Each number is 50 + 15 x the weight over its row's rms, rounded and kept within 0 to 99. Layers, rows and columns count from 0. The size before them is the row's rms in percent of the matrix's.

# up: layer 8 MLP up, 256x96, rms 0.0974, rows 154-199, columns 48-95
# down: layer 8 MLP down (transposed), 256x96, rms 0.095, rows 154-199, columns 48-95
# gate: layer 8 MLP gate, 256x96, rms 0.0975, rows 155-200, columns 48-95
up154 095:27 58 65 17 52 39 66 54 44 22 40 36 38 44 54 42 37 70 63 43 50 48 36 46 36 63 17 29 63 39 32 41 50 56 20 52 27 27 53 33 71 17 51 79 67 41 62 44
down154 094:52 55 36 58 53 74 58 38 39 50 77 51 40 50 59 54 55 22 45 52 65 44 52 47 74 50 57 66 41 52 70 65 50 41 54 56 68 84 59 63 48 68 40 46 62 58 22 58
gate155 091:65 47 73 59 44 52 64 49 69 37 44 65 34 55 22 31 50 72 42 54 49 50 63 37 39 50 72 51 57 59 44 55 76 56 48 49 33 19 70 58 30 32 51 35 20 55 37 26
up155 111:46 51 58 69 33 52 55 46 53 40 43 60 15 53 45 39 40 47 47 66 58 54 64 46 23 67 48 60 63 48 43 63 53 60 67 76 59 66 59 63 41 09 59 47 27 63 47 28
down155 107:39 41 24 46 65 59 08 54 54 46 58 51 70 49 57 58 28 33 51 72 60 41 41 77 44 72 20 28 26 45 52 43 53 49 54 69 80 76 46 48 57 47 42 48 50 56 53 56
gate156 095:47 48 44 49 79 45 62 55 37 43 37 53 36 61 67 55 57 52 49 61 58 53 65 75 64 37 30 52 32 22 43 52 74 00 50 56 33 38 25 37 40 34 49 34 60 79 58 42
up156 092:71 16 62 49 63 55 42 37 44 38 42 49 66 85 76 50 36 46 58 26 33 40 55 63 63 46 29 60 49 52 38 13 40 48 54 43 35 63 48 40 51 62 63 68 52 35 26 41
down156 092:37 60 34 34 86 71 45 32 62 49 25 52 36 57 52 53 10 23 76 48 49 60 66 34 44 41 64 54 71 38 79 64 58 55 51 54 72 56 39 51 49 52 75 56 46 41 54 33
gate157 096:51 73 51 54 56 63 49 56 45 37 72 49 54 61 37 64 44 64 66 73 63 81 44 38 63 74 50 65 46 30 48 56 76 13 46 31 13 46 53 26 51 29 48 56 51 80 38 57
up157 096:46 43 31 61 60 61 71 57 69 48 49 62 79 79 36 51 81 75 66 48 26 68 47 50 56 27 58 24 69 47 63 57 76 30 79 57 33 36 66 47 56 70 44 65 57 40 36 55
down157 097:49 91 68 42 59 25 21 69 54 67 58 54 33 28 69 74 40 46 46 55 38 68 68 36 58 35 54 45 57 74 53 69 54 63 56 48 79 36 55 72 51 29 73 57 54 33 53 46
gate158 100:50 50 50 43 48 52 54 58 67 65 59 75 41 46 52 83 44 54 50 43 25 67 22 27 58 41 85 83 55 61 53 33 55 65 60 53 63 44 43 47 54 39 35 61 40 24 22 54
up158 099:51 49 46 40 33 50 55 34 41 38 72 45 56 42 52 42 59 45 53 60 41 55 52 67 54 41 47 50 03 47 62 36 25 57 43 72 34 57 12 26 40 57 89 55 36 40 24 34
down158 103:55 56 49 41 24 30 45 42 54 21 02 48 36 73 58 30 44 32 36 48 29 37 66 55 50 30 36 65 13 33 37 48 37 75 43 52 75 46 54 30 30 43 36 72 67 69 72 55
gate159 097:66 66 53 47 35 45 30 80 32 38 50 56 61 44 61 39 25 50 31 37 27 36 64 50 56 54 81 78 28 56 73 59 33 46 44 48 47 68 58 49 60 63 40 56 67 46 59 78
up159 091:57 55 64 57 46 58 62 54 38 57 50 84 51 89 47 49 55 42 58 38 65 49 73 36 44 57 45 68 60 33 15 53 60 73 61 24 37 76 49 54 53 31 55 46 35 49 63 48
down159 094:42 57 46 30 75 65 29 63 66 41 67 59 59 34 71 56 33 55 12 86 17 51 51 46 33 41 50 48 51 63 60 59 38 41 31 79 90 77 43 30 46 44 59 56 27 58 41 46
gate160 092:34 70 71 10 51 42 46 39 42 53 45 41 70 13 76 27 50 47 50 98 62 46 31 36 54 62 33 58 47 42 43 62 48 49 68 26 51 33 61 35 43 46 37 64 54 78 64 42
up160 095:43 21 25 49 51 50 64 44 25 29 41 55 44 44 65 34 60 37 67 72 65 64 36 64 48 52 49 43 35 22 78 50 42 31 37 58 37 47 42 91 54 62 34 68 50 43 46 48
down160 095:60 57 38 49 52 62 20 56 45 49 49 71 62 59 51 41 46 53 45 50 62 44 54 47 43 45 46 53 67 57 67 46 35 75 43 14 47 38 25 37 70 42 61 65 26 50 68 57
gate161 112:40 44 65 66 59 49 71 45 28 42 59 42 83 44 54 64 53 59 58 53 42 86 20 24 44 71 94 48 31 38 49 72 50 71 36 33 24 21 79 53 51 55 33 63 38 51 46 50
up161 103:62 61 61 19 61 48 27 76 55 57 56 48 63 21 76 51 45 47 53 47 21 32 61 35 48 40 31 51 18 80 41 72 51 82 89 48 51 80 42 39 68 35 62 84 53 45 65 46
down161 103:38 36 64 59 38 60 49 71 51 53 69 43 37 54 43 63 53 70 49 63 68 31 69 43 76 44 36 80 36 45 68 24 45 44 71 27 70 55 37 42 63 31 23 43 56 65 42 49
gate162 103:52 38 56 61 40 47 86 20 50 64 67 63 55 70 27 39 83 47 50 58 51 51 45 43 88 53 68 28 73 36 47 57 57 39 47 70 50 17 42 55 30 74 71 42 43 53 49 33
up162 094:18 70 46 49 28 51 47 45 24 49 41 44 25 38 33 58 33 26 36 76 58 46 59 80 71 49 51 30 42 77 60 41 56 37 48 42 68 31 41 46 44 26 51 72 53 49 43 51
down162 096:65 40 53 55 33 30 35 47 54 36 59 43 55 78 51 62 69 50 39 45 64 22 35 45 41 45 26 68 83 37 57 48 64 61 39 43 34 53 46 40 75 29 46 62 65 65 19 46
gate163 103:59 64 53 61 61 14 51 68 34 45 50 78 44 58 50 56 36 60 50 49 63 55 69 38 39 41 59 59 65 89 49 64 51 45 61 77 52 54 45 88 29 22 32 57 50 61 70 38
up163 097:42 25 46 41 42 59 47 59 49 37 51 33 84 67 75 57 53 29 55 38 27 45 51 38 38 32 16 35 57 67 41 54 65 54 42 33 52 15 71 54 75 63 41 47 48 44 54 32
down163 096:47 61 35 32 62 48 45 56 56 50 43 73 23 59 66 53 34 60 61 53 75 37 26 46 60 40 87 64 80 33 40 34 49 55 28 57 55 39 35 42 52 27 58 58 55 67 47 43
gate164 097:67 21 58 67 63 09 47 52 62 58 62 49 56 32 32 65 42 54 42 56 47 60 53 59 67 59 50 46 40 27 57 29 47 47 61 40 34 37 63 52 65 57 36 73 68 53 12 60
up164 108:75 30 30 52 77 23 52 37 65 67 46 37 61 49 40 58 54 35 73 46 47 59 42 33 78 55 50 34 52 43 77 36 56 29 48 55 47 48 51 41 49 68 38 58 46 38 58 58
down164 113:75 53 33 40 67 52 29 49 63 46 41 68 56 52 47 38 35 21 65 51 56 48 65 87 58 46 46 19 56 27 81 21 26 41 59 38 46 66 42 54 27 42 57 59 43 30 61 64
gate165 098:47 76 72 76 53 46 39 47 69 72 45 37 47 75 56 48 52 64 45 50 77 78 54 61 43 35 37 44 64 80 33 23 30 56 43 65 76 43 72 49 65 48 50 32 36 22 51 55
up165 100:37 54 46 56 48 40 36 71 53 54 55 69 73 48 38 68 48 54 15 34 37 46 51 74 66 63 39 68 50 60 58 47 38 41 71 31 35 37 26 46 56 45 27 50 45 42 74 46
down165 100:43 65 45 30 56 60 45 35 25 46 64 44 70 57 52 42 54 35 44 52 76 40 69 36 56 63 03 58 43 31 58 45 41 43 65 66 64 32 46 72 20 63 43 51 64 57 10 46
gate166 113:27 51 56 66 64 33 67 47 23 71 48 38 85 69 44 67 64 55 46 87 46 44 48 23 55 52 62 49 68 32 50 72 87 46 38 53 35 31 61 34 43 30 53 56 48 45 64 53
up166 114:60 22 73 49 56 46 84 49 35 44 61 64 41 55 47 36 76 55 81 81 68 58 40 68 61 50 60 41 36 39 73 45 25 62 64 49 26 42 52 58 50 59 55 62 63 40 49 50
down166 113:41 75 49 40 68 53 68 40 63 22 58 33 55 76 46 64 72 42 70 43 65 23 42 50 47 35 57 78 26 41 32 75 38 42 44 21 37 31 40 70 81 66 46 75 61 54 55 65
gate167 094:60 68 56 21 42 34 62 41 58 83 48 66 60 58 70 70 60 90 84 54 62 49 51 45 52 51 54 40 40 61 63 70 39 43 42 50 52 29 58 59 75 48 60 38 15 44 44 54
up167 094:41 29 65 40 69 60 42 54 31 62 35 51 43 51 50 63 58 36 49 21 50 44 47 41 49 65 74 46 55 13 43 69 49 35 54 63 45 29 80 48 47 62 78 63 37 35 65 50
down167 094:68 30 65 88 48 66 32 43 58 15 32 55 58 77 43 32 51 59 55 44 42 52 36 52 86 45 47 40 54 47 23 69 55 37 36 89 58 52 45 57 48 47 48 44 78 65 44 53
gate168 095:42 40 57 49 63 36 36 46 38 64 41 49 55 48 42 36 46 45 56 62 52 44 40 49 59 61 78 56 83 49 38 71 60 54 37 75 33 23 44 48 51 78 06 41 67 58 51 56
up168 104:24 25 56 38 54 59 25 59 42 55 29 52 51 33 57 32 49 65 74 69 38 38 61 48 31 61 52 55 52 52 35 62 32 86 69 92 50 54 65 43 63 65 45 51 55 42 51 40
down168 102:59 40 52 36 37 76 31 22 53 57 29 50 41 51 53 42 61 55 75 62 59 71 75 48 37 47 61 47 47 39 48 54 36 59 59 44 48 75 39 43 33 43 72 50 37 37 35 59
gate169 102:48 42 41 54 62 40 55 45 40 63 62 36 51 60 40 53 78 68 39 55 55 67 41 46 49 65 40 81 44 75 43 45 50 29 57 60 22 69 64 67 56 65 45 42 22 78 62 44
up169 103:55 32 70 57 75 64 59 36 66 54 69 43 46 58 23 40 68 28 31 62 47 45 48 59 57 56 55 35 62 71 51 41 47 51 50 43 48 47 79 65 17 34 21 19 30 47 80 46
down169 105:34 67 34 42 62 67 87 42 65 78 60 58 60 64 58 56 46 46 55 71 35 75 53 67 57 46 54 44 36 59 69 71 57 60 39 50 33 67 74 46 53 69 25 58 63 35 63 53
gate170 096:63 28 12 66 29 49 54 24 55 35 59 70 52 30 66 53 23 59 79 75 30 59 66 74 53 62 37 43 45 32 53 55 32 46 52 47 52 41 67 41 37 42 27 53 33 43 51 26
up170 094:71 45 51 30 44 47 55 73 55 60 27 36 34 51 55 37 50 26 57 63 71 68 66 49 71 61 29 49 47 52 44 52 62 56 51 31 45 35 36 36 66 42 45 64 38 58 56 52
down170 098:37 47 27 38 57 34 27 53 23 51 28 59 38 47 44 64 45 58 41 65 41 62 34 85 54 39 31 55 59 49 39 46 28 33 73 69 46 49 91 55 28 67 51 42 24 47 38 60
gate171 107:24 21 52 29 38 10 36 45 45 64 64 30 64 58 59 70 43 60 51 48 37 52 44 41 28 51 81 40 52 70 25 57 61 51 53 39 56 47 55 38 68 47 67 40 58 67 32 51
up171 105:37 63 64 18 45 56 49 58 66 33 55 45 69 50 52 31 43 46 43 49 30 28 60 58 44 87 52 57 72 27 63 23 40 49 30 64 58 34 56 49 70 66 32 41 38 40 20 33
down171 106:29 45 27 60 57 11 79 63 64 55 70 82 34 60 73 66 48 61 44 58 34 27 54 33 37 52 29 47 44 71 53 71 48 38 71 57 45 43 56 38 32 25 51 32 64 49 43 36
gate172 107:30 41 58 28 43 10 65 26 51 55 53 53 36 60 59 67 51 48 44 64 50 44 62 43 67 28 66 53 34 66 37 63 64 47 32 54 39 29 62 45 49 26 43 61 57 88 54 24
up172 105:62 39 54 45 49 45 53 69 66 67 53 66 66 67 40 34 67 24 63 52 49 31 58 46 44 55 44 57 54 45 53 54 61 54 65 62 89 73 08 37 39 27 46 47 66 37 45 57
down172 104:48 55 36 24 61 27 50 61 63 33 68 26 36 58 19 43 31 60 54 43 77 66 65 44 73 30 31 32 71 31 39 51 46 33 32 11 39 06 35 38 33 44 41 26 69 60 30 62
gate173 092:49 41 34 39 57 62 52 56 52 52 41 31 70 62 37 53 75 58 45 58 53 31 38 51 46 35 64 54 57 41 50 75 66 67 53 48 32 20 32 27 43 49 39 26 09 71 64 39
up173 099:72 38 71 64 58 28 29 51 57 78 77 60 50 42 34 59 23 66 59 39 75 24 77 44 47 42 56 60 55 54 44 48 29 52 33 43 42 64 48 56 70 48 65 67 73 32 27 35
down173 097:56 49 43 54 41 38 53 54 64 71 63 38 38 60 46 53 56 68 45 47 76 28 42 47 35 59 57 85 95 48 44 61 53 34 63 14 10 18 36 49 33 36 56 35 30 58 31 55
gate174 099:31 92 54 64 45 80 67 69 58 63 53 45 57 65 34 57 59 71 51 67 41 62 56 36 49 55 77 54 72 64 65 83 73 39 49 41 20 41 49 37 50 50 27 54 70 71 13 46
up174 111:55 33 49 31 57 31 73 74 71 68 54 58 41 35 36 41 66 75 74 90 30 50 52 50 37 32 44 53 56 58 49 70 60 28 65 86 64 56 60 31 75 25 58 13 47 52 61 40
down174 111:71 54 71 40 76 59 46 74 22 74 67 63 60 64 63 55 63 70 50 79 40 54 59 48 43 23 54 36 50 67 58 56 23 27 57 39 59 65 58 41 87 43 53 68 46 47 61 61
gate175 109:46 60 69 71 55 33 41 31 55 74 63 71 38 54 47 65 46 75 54 30 56 39 54 54 47 52 62 48 45 74 43 57 45 63 63 73 10 41 63 78 49 50 36 37 46 69 27 74
up175 099:46 43 18 60 64 62 80 31 50 38 49 34 69 74 44 36 50 53 50 42 39 50 26 55 61 33 47 49 43 47 53 53 54 47 39 57 60 43 36 54 27 42 07 56 54 28 34 74
down175 101:80 58 50 43 41 36 63 71 62 62 50 76 54 47 34 51 65 59 72 56 48 48 75 23 34 49 53 73 57 70 66 77 43 41 62 30 69 59 80 28 82 52 44 39 52 55 51 36
gate176 089:51 43 70 58 45 78 56 27 61 36 57 85 79 61 40 39 59 45 60 61 63 41 73 61 46 51 70 58 55 61 33 51 38 88 38 58 35 52 54 24 54 54 61 54 37 55 60 45
up176 094:61 73 25 50 30 30 59 58 40 26 51 43 24 27 66 29 58 48 40 33 46 40 18 37 08 49 35 40 57 46 49 50 53 47 58 43 55 57 26 49 79 49 69 37 48 30 47 57
down176 095:66 56 54 59 61 77 23 58 61 74 61 47 42 61 47 54 45 45 61 65 43 24 38 33 59 59 43 30 73 55 70 42 48 21 60 82 68 73 62 75 34 46 40 34 52 44 53 37
gate177 117:55 54 59 69 36 56 45 26 54 67 54 47 58 39 10 61 50 39 58 65 36 43 55 36 52 58 64 69 59 78 56 47 63 44 21 53 60 60 59 79 57 67 73 31 44 54 24 50
up177 119:40 43 52 43 55 56 36 54 43 51 51 48 71 36 64 52 28 49 84 63 25 44 63 55 50 62 54 53 52 62 74 47 80 54 23 52 51 55 44 58 54 47 79 56 68 41 51 18
down177 119:57 24 24 32 61 53 55 81 43 22 55 44 33 63 63 61 36 52 61 54 33 42 49 62 55 72 20 51 14 47 35 70 53 41 47 73 38 32 51 54 38 52 56 33 38 36 71 08
gate178 100:51 52 68 34 58 53 52 28 40 69 59 41 43 44 52 52 56 54 53 99 51 60 58 61 41 47 62 45 49 49 29 47 47 50 57 57 33 44 87 74 55 48 56 63 45 48 29 53
up178 109:47 46 72 48 40 55 61 45 65 44 41 79 57 54 16 37 49 84 66 44 21 65 65 32 63 39 30 15 43 39 58 86 58 37 48 19 26 65 37 38 34 50 34 34 66 44 31 67
down178 107:41 22 42 40 48 16 68 45 46 45 54 30 51 67 36 73 70 45 40 47 12 30 62 30 44 55 35 68 51 59 42 33 47 57 44 56 48 11 69 56 49 70 55 45 40 66 34 51
gate179 097:41 29 56 54 77 33 49 63 50 87 48 59 28 33 21 62 62 39 69 64 27 69 29 50 46 17 57 28 37 54 35 64 43 54 66 58 34 32 53 40 59 37 52 60 49 59 46 48
up179 100:53 65 56 48 54 52 44 33 38 37 68 58 54 57 69 55 48 55 48 44 43 26 67 57 36 47 48 68 37 62 74 30 55 50 39 37 50 63 69 63 67 38 42 36 59 57 43 50
down179 097:26 60 29 32 63 32 36 31 48 92 64 58 34 40 39 55 50 50 44 72 50 50 42 47 52 57 54 30 84 53 67 63 50 60 56 45 40 52 71 33 66 42 47 48 58 54 59 30
gate180 098:46 49 36 53 57 43 64 51 50 57 38 48 53 63 66 59 24 62 42 40 35 52 44 46 59 43 78 70 60 35 39 40 45 42 53 68 65 65 43 28 71 33 21 43 40 16 32 68
up180 094:20 57 76 66 37 53 64 73 58 61 49 61 51 56 46 45 35 47 71 48 36 57 30 42 35 41 38 64 45 55 57 56 52 59 31 72 26 56 50 43 12 58 30 78 36 68 70 61
down180 099:81 16 53 21 69 42 49 43 53 45 30 44 59 29 65 50 38 43 48 39 31 63 80 32 57 58 48 63 63 45 42 43 66 48 44 72 48 23 62 56 42 26 68 42 69 49 36 42
gate181 099:67 51 72 70 37 55 57 37 68 25 57 45 28 54 45 55 37 56 54 35 23 38 57 28 39 67 72 50 46 62 44 67 64 38 14 43 28 59 54 92 42 42 52 69 46 60 59 40
up181 102:63 67 23 60 63 50 41 56 63 43 78 30 42 77 31 58 44 34 33 39 31 54 37 79 47 44 50 60 44 55 68 48 25 34 36 59 62 33 53 57 20 38 40 44 46 55 54 73
down181 101:64 32 73 49 31 48 46 50 38 46 66 49 45 29 33 48 48 34 33 75 41 09 41 63 61 40 40 67 50 45 36 62 71 30 44 61 41 41 31 49 42 57 31 51 52 24 41 44
gate182 101:58 56 53 51 67 27 41 52 59 76 47 32 61 57 58 59 53 36 75 38 41 52 33 69 51 29 69 82 53 20 14 59 46 74 40 61 59 69 52 31 56 36 24 46 38 28 30 59
up182 101:64 57 49 39 45 49 58 60 55 59 52 39 41 65 22 16 62 23 61 30 53 73 26 65 74 48 40 53 44 42 28 49 30 58 13 48 68 42 34 65 39 58 25 13 26 43 39 64
down182 099:54 54 44 47 54 47 73 59 45 61 58 49 55 64 48 52 43 61 48 47 32 47 25 44 44 44 61 53 22 37 34 84 78 38 81 66 65 45 42 37 54 46 36 89 65 71 61 74
gate183 094:55 66 28 59 31 29 51 24 67 48 62 88 64 51 61 41 50 22 55 47 52 38 61 60 42 71 42 67 39 30 46 21 55 34 65 51 65 51 53 42 61 55 56 65 56 36 57 83
up183 084:27 81 43 62 49 33 46 53 43 62 67 45 41 49 71 81 41 40 86 56 54 36 53 42 31 63 62 51 60 66 63 25 33 65 64 55 40 79 80 39 70 53 49 63 52 72 72 28
down183 088:78 41 33 36 72 53 48 51 54 35 28 43 45 38 43 53 55 69 27 25 56 54 58 45 64 53 00 67 37 31 35 60 76 50 09 36 64 40 38 60 38 55 16 51 46 19 24 68
gate184 105:37 42 40 66 45 39 72 44 40 59 53 75 54 34 60 61 63 34 61 65 47 52 45 60 49 52 66 52 49 35 51 59 62 80 37 76 42 51 46 31 55 72 24 74 64 68 41 45
up184 101:65 77 46 61 38 52 35 73 68 33 50 56 45 37 63 46 31 21 48 17 43 53 35 47 73 48 68 45 30 51 59 46 55 52 56 30 38 54 52 41 82 26 70 40 32 53 61 40
down184 104:25 29 54 56 43 54 44 42 48 42 60 61 56 53 29 62 41 62 23 76 87 45 59 28 66 58 36 71 31 58 18 52 50 32 37 78 66 66 28 50 40 46 46 55 58 66 57 38
gate185 099:53 19 53 28 47 21 48 41 65 64 32 58 49 53 59 75 49 52 69 34 53 66 35 42 44 59 79 53 54 44 41 55 59 52 39 92 63 35 68 50 29 23 83 71 33 50 60 37
up185 099:23 61 51 79 22 19 54 72 35 13 43 58 24 54 37 51 51 53 47 53 71 83 56 57 38 48 25 42 52 43 76 44 45 20 68 60 52 80 25 58 59 53 65 63 53 41 42 57
down185 100:65 39 39 59 35 72 66 55 51 82 47 39 63 55 40 63 52 39 42 48 36 23 36 53 46 61 37 67 45 57 60 82 60 28 35 29 70 39 49 63 65 47 46 41 60 38 27 55
gate186 096:63 60 70 44 52 39 49 37 67 54 45 56 46 50 29 63 53 58 65 80 56 79 69 46 65 67 37 52 23 49 53 34 50 62 30 46 59 61 41 45 22 18 61 58 58 60 87 52
up186 102:48 49 26 43 47 50 52 65 78 58 57 54 52 82 43 70 31 43 51 38 49 62 31 57 46 37 57 68 66 57 61 34 47 63 62 65 62 32 39 34 53 40 60 40 42 35 56 62
down186 099:30 39 61 58 55 38 46 42 84 45 32 75 60 49 66 63 63 59 76 57 51 44 69 51 56 41 50 31 56 56 53 18 51 57 57 56 32 56 41 57 49 22 43 47 48 36 68 46
gate187 110:30 70 61 70 73 32 55 48 59 48 63 52 77 37 60 51 38 67 38 55 53 52 63 46 53 45 47 77 74 48 62 41 45 30 47 50 48 30 45 48 35 71 21 29 56 74 59 34
up187 118:31 50 49 48 52 38 63 33 28 43 53 50 81 37 62 44 52 50 49 58 70 70 45 66 35 72 44 66 66 28 48 42 26 40 30 42 59 48 41 36 68 25 20 65 63 56 64 24
down187 106:51 40 39 64 55 55 48 39 52 30 19 54 38 45 81 40 46 44 68 53 64 64 78 53 60 29 62 47 64 30 69 51 51 54 73 52 57 81 25 20 76 28 46 72 52 59 71 49
gate188 092:33 67 60 53 48 62 63 54 22 34 64 33 64 30 54 52 55 44 34 49 41 61 43 50 84 60 70 20 48 66 54 64 50 51 35 35 79 32 29 46 60 67 61 51 54 42 21 53
up188 094:06 34 38 68 43 60 50 52 42 37 76 71 34 41 46 50 57 50 76 61 47 63 47 37 63 55 54 59 51 59 40 50 64 49 62 37 48 92 43 37 21 59 62 47 56 60 50 77
down188 098:44 51 50 46 46 56 68 59 53 35 27 28 44 55 82 25 57 73 58 50 39 36 73 55 44 36 45 46 61 48 27 71 47 36 26 39 51 32 72 43 41 55 56 47 48 72 48 52
gate189 098:56 46 43 49 62 41 58 52 50 67 65 77 45 59 49 51 36 60 53 39 55 49 50 42 66 28 53 52 28 45 54 29 57 56 33 34 33 30 55 48 31 65 41 58 31 50 33 44
up189 097:54 39 70 27 56 51 25 41 45 45 23 55 36 54 39 44 51 38 71 47 52 38 65 44 86 26 31 21 37 55 64 34 43 32 51 14 78 52 56 38 61 44 56 49 46 44 45 40
down189 100:32 63 50 42 50 35 67 68 57 69 71 57 38 60 54 44 19 79 26 66 34 51 30 62 54 59 42 44 25 52 48 57 52 24 69 45 38 61 40 61 79 60 60 48 36 52 31 80
gate190 105:64 53 52 70 48 02 51 54 57 50 45 46 74 56 44 71 56 58 39 54 24 28 60 26 34 42 55 42 63 53 25 57 60 56 08 41 47 31 56 42 49 29 28 50 44 41 67 45
up190 104:40 30 44 66 64 66 35 53 57 46 42 54 39 42 46 43 46 61 52 72 26 49 45 64 51 47 44 34 48 64 39 58 49 61 59 57 68 73 65 72 09 68 38 58 22 44 51 55
down190 104:30 50 81 54 42 56 56 21 62 44 44 41 52 51 68 40 44 47 60 58 47 50 43 61 37 52 12 49 60 50 65 60 56 43 54 41 63 46 90 54 42 45 23 95 32 34 53 60
gate191 106:54 37 47 54 47 18 67 40 33 57 70 62 73 93 36 62 55 93 32 58 46 63 54 30 45 58 84 71 50 29 54 55 65 56 40 61 28 52 54 49 41 33 57 51 68 65 45 39
up191 104:65 55 74 57 64 50 73 51 34 54 53 60 58 52 33 17 27 40 40 27 26 55 34 54 68 68 68 36 54 57 45 63 72 78 63 32 38 44 66 59 50 52 24 67 45 59 30 88
down191 103:61 54 08 21 53 47 62 68 43 89 64 58 60 70 48 60 74 44 65 10 51 42 36 37 63 22 62 81 57 39 50 72 47 63 52 39 64 43 34 43 31 43 45 43 53 39 40 48
gate192 098:35 30 41 36 40 54 42 55 68 63 43 75 32 19 44 37 62 45 53 56 32 59 33 65 74 49 27 56 32 53 46 49 63 50 69 34 53 67 64 40 32 41 41 54 82 60 29 56
up192 090:47 24 47 52 41 32 36 69 47 49 69 75 66 40 36 48 42 88 63 36 81 46 67 87 74 22 50 58 46 51 40 65 50 48 57 68 66 57 42 38 41 45 82 23 45 55 36 60
down192 093:62 33 43 50 54 61 63 50 51 61 40 24 61 63 75 54 56 24 35 55 27 77 54 40 39 58 45 62 37 42 63 53 17 42 40 60 56 53 51 70 55 79 64 66 67 40 61 68
gate193 103:65 58 27 59 78 35 67 60 41 60 29 70 86 33 58 72 53 41 42 60 43 73 59 62 56 46 65 61 34 43 67 33 65 32 21 61 62 54 50 43 42 59 68 42 63 65 68 44
up193 104:56 60 45 43 50 37 67 73 51 75 38 54 72 39 41 43 63 38 61 46 36 54 49 69 69 38 43 60 46 52 62 30 56 39 54 40 76 43 34 31 58 51 53 38 39 51 63 56
down193 091:46 47 29 54 69 81 45 27 34 69 36 38 41 49 23 56 17 38 61 28 80 54 68 55 58 41 38 53 58 45 54 42 38 44 71 48 73 48 50 57 50 56 41 31 47 34 55 35
gate194 098:28 86 41 63 60 41 36 50 59 61 45 23 52 48 47 74 53 47 43 72 45 39 82 38 38 52 60 70 31 64 42 60 37 64 42 57 70 56 53 45 46 40 48 44 26 46 61 62
up194 100:27 54 31 47 79 44 64 41 77 41 32 57 31 77 61 74 52 65 59 64 49 36 65 39 57 60 28 56 55 55 37 48 28 45 23 28 46 52 83 60 44 75 78 13 56 47 67 58
down194 096:46 27 45 53 27 81 53 58 47 73 54 54 47 48 46 47 40 40 64 65 55 52 52 63 69 55 44 45 24 39 32 41 40 65 54 61 66 18 31 22 59 86 33 54 73 57 42 57
gate195 100:23 58 48 26 68 42 58 63 49 48 52 36 61 58 54 50 72 47 48 40 62 58 69 44 38 40 61 65 45 51 50 61 79 31 30 53 44 39 48 44 43 39 20 47 41 49 26 48
up195 101:53 63 19 38 57 77 53 51 40 61 48 30 72 41 72 48 47 71 51 40 29 46 48 58 41 47 69 52 43 64 75 29 44 55 57 40 38 59 49 41 50 34 16 51 75 53 28 50
down195 101:48 71 58 46 35 74 49 50 64 57 57 61 59 49 50 52 30 30 70 44 40 52 36 53 38 55 19 36 37 57 36 42 52 54 50 40 46 39 48 40 69 40 55 82 76 30 52 43
gate196 092:37 41 41 39 57 41 62 45 65 22 64 40 50 44 65 65 50 43 47 71 41 77 75 49 71 34 56 34 27 36 39 42 37 50 25 84 36 46 69 38 37 66 42 38 59 42 14 36
up196 091:34 46 76 65 60 48 27 49 44 72 60 50 67 76 47 37 56 33 58 39 43 46 32 36 42 70 67 58 43 40 73 57 68 69 44 48 75 77 40 71 39 37 41 41 53 54 50 34
down196 089:33 33 69 82 74 34 51 44 54 44 60 46 50 50 51 50 53 35 38 51 47 95 63 45 66 40 50 28 39 39 48 32 33 54 45 69 36 52 68 65 30 91 51 71 47 32 54 50
gate197 102:40 45 46 64 59 48 49 71 48 18 61 55 69 78 38 63 44 43 40 68 60 39 54 43 44 34 59 55 54 43 58 64 31 37 49 59 31 16 36 42 39 29 34 57 30 59 65 52
up197 102:49 43 81 25 43 83 57 43 43 44 57 38 45 37 71 51 38 63 47 42 20 51 56 73 39 73 80 50 38 52 43 40 57 28 34 46 46 51 40 75 54 56 34 47 62 90 58 29
down197 103:26 58 66 54 38 42 54 44 55 25 44 57 33 68 48 39 27 44 49 46 75 35 40 53 28 62 53 46 59 31 63 52 33 48 27 57 23 42 53 57 49 74 54 70 68 63 37 49
gate198 096:49 71 03 26 46 54 19 43 73 45 63 68 90 53 41 71 70 47 54 51 58 52 58 71 31 54 53 59 53 24 42 49 90 39 47 63 64 29 45 43 30 62 50 70 60 58 55 53
up198 091:70 25 64 67 47 47 57 41 24 62 40 58 38 73 33 49 38 67 14 32 13 39 42 45 64 60 42 48 57 48 59 48 12 62 57 72 37 40 42 53 48 36 69 52 50 53 56 36
down198 092:23 55 61 49 57 41 44 74 36 35 48 54 52 53 73 52 61 35 46 43 72 56 43 71 56 45 41 60 88 62 35 41 60 37 58 69 49 71 71 35 48 58 38 63 44 45 42 66
gate199 091:54 33 61 46 64 64 46 48 52 66 58 54 51 56 53 91 85 40 53 73 62 40 46 28 80 42 56 81 33 43 56 55 82 74 50 62 35 31 41 26 20 49 50 41 31 50 36 44
up199 111:39 49 51 34 53 63 26 54 56 64 39 48 38 31 84 77 42 40 55 64 62 53 51 27 58 52 26 67 35 57 50 51 58 56 74 62 36 63 32 07 51 47 55 29 36 40 46 32
down199 101:47 40 31 35 55 66 22 57 61 54 40 61 35 50 78 41 24 36 52 65 39 41 63 55 40 64 53 53 46 55 44 30 61 57 71 69 68 55 47 21 87 49 78 43 52 42 48 55
gate200 099:47 39 49 16 71 45 66 62 33 70 46 18 44 40 47 59 48 58 66 47 31 43 51 57 64 45 55 31 27 88 22 47 44 46 67 67 57 54 39 49 71 29 65 30 54 42 31 44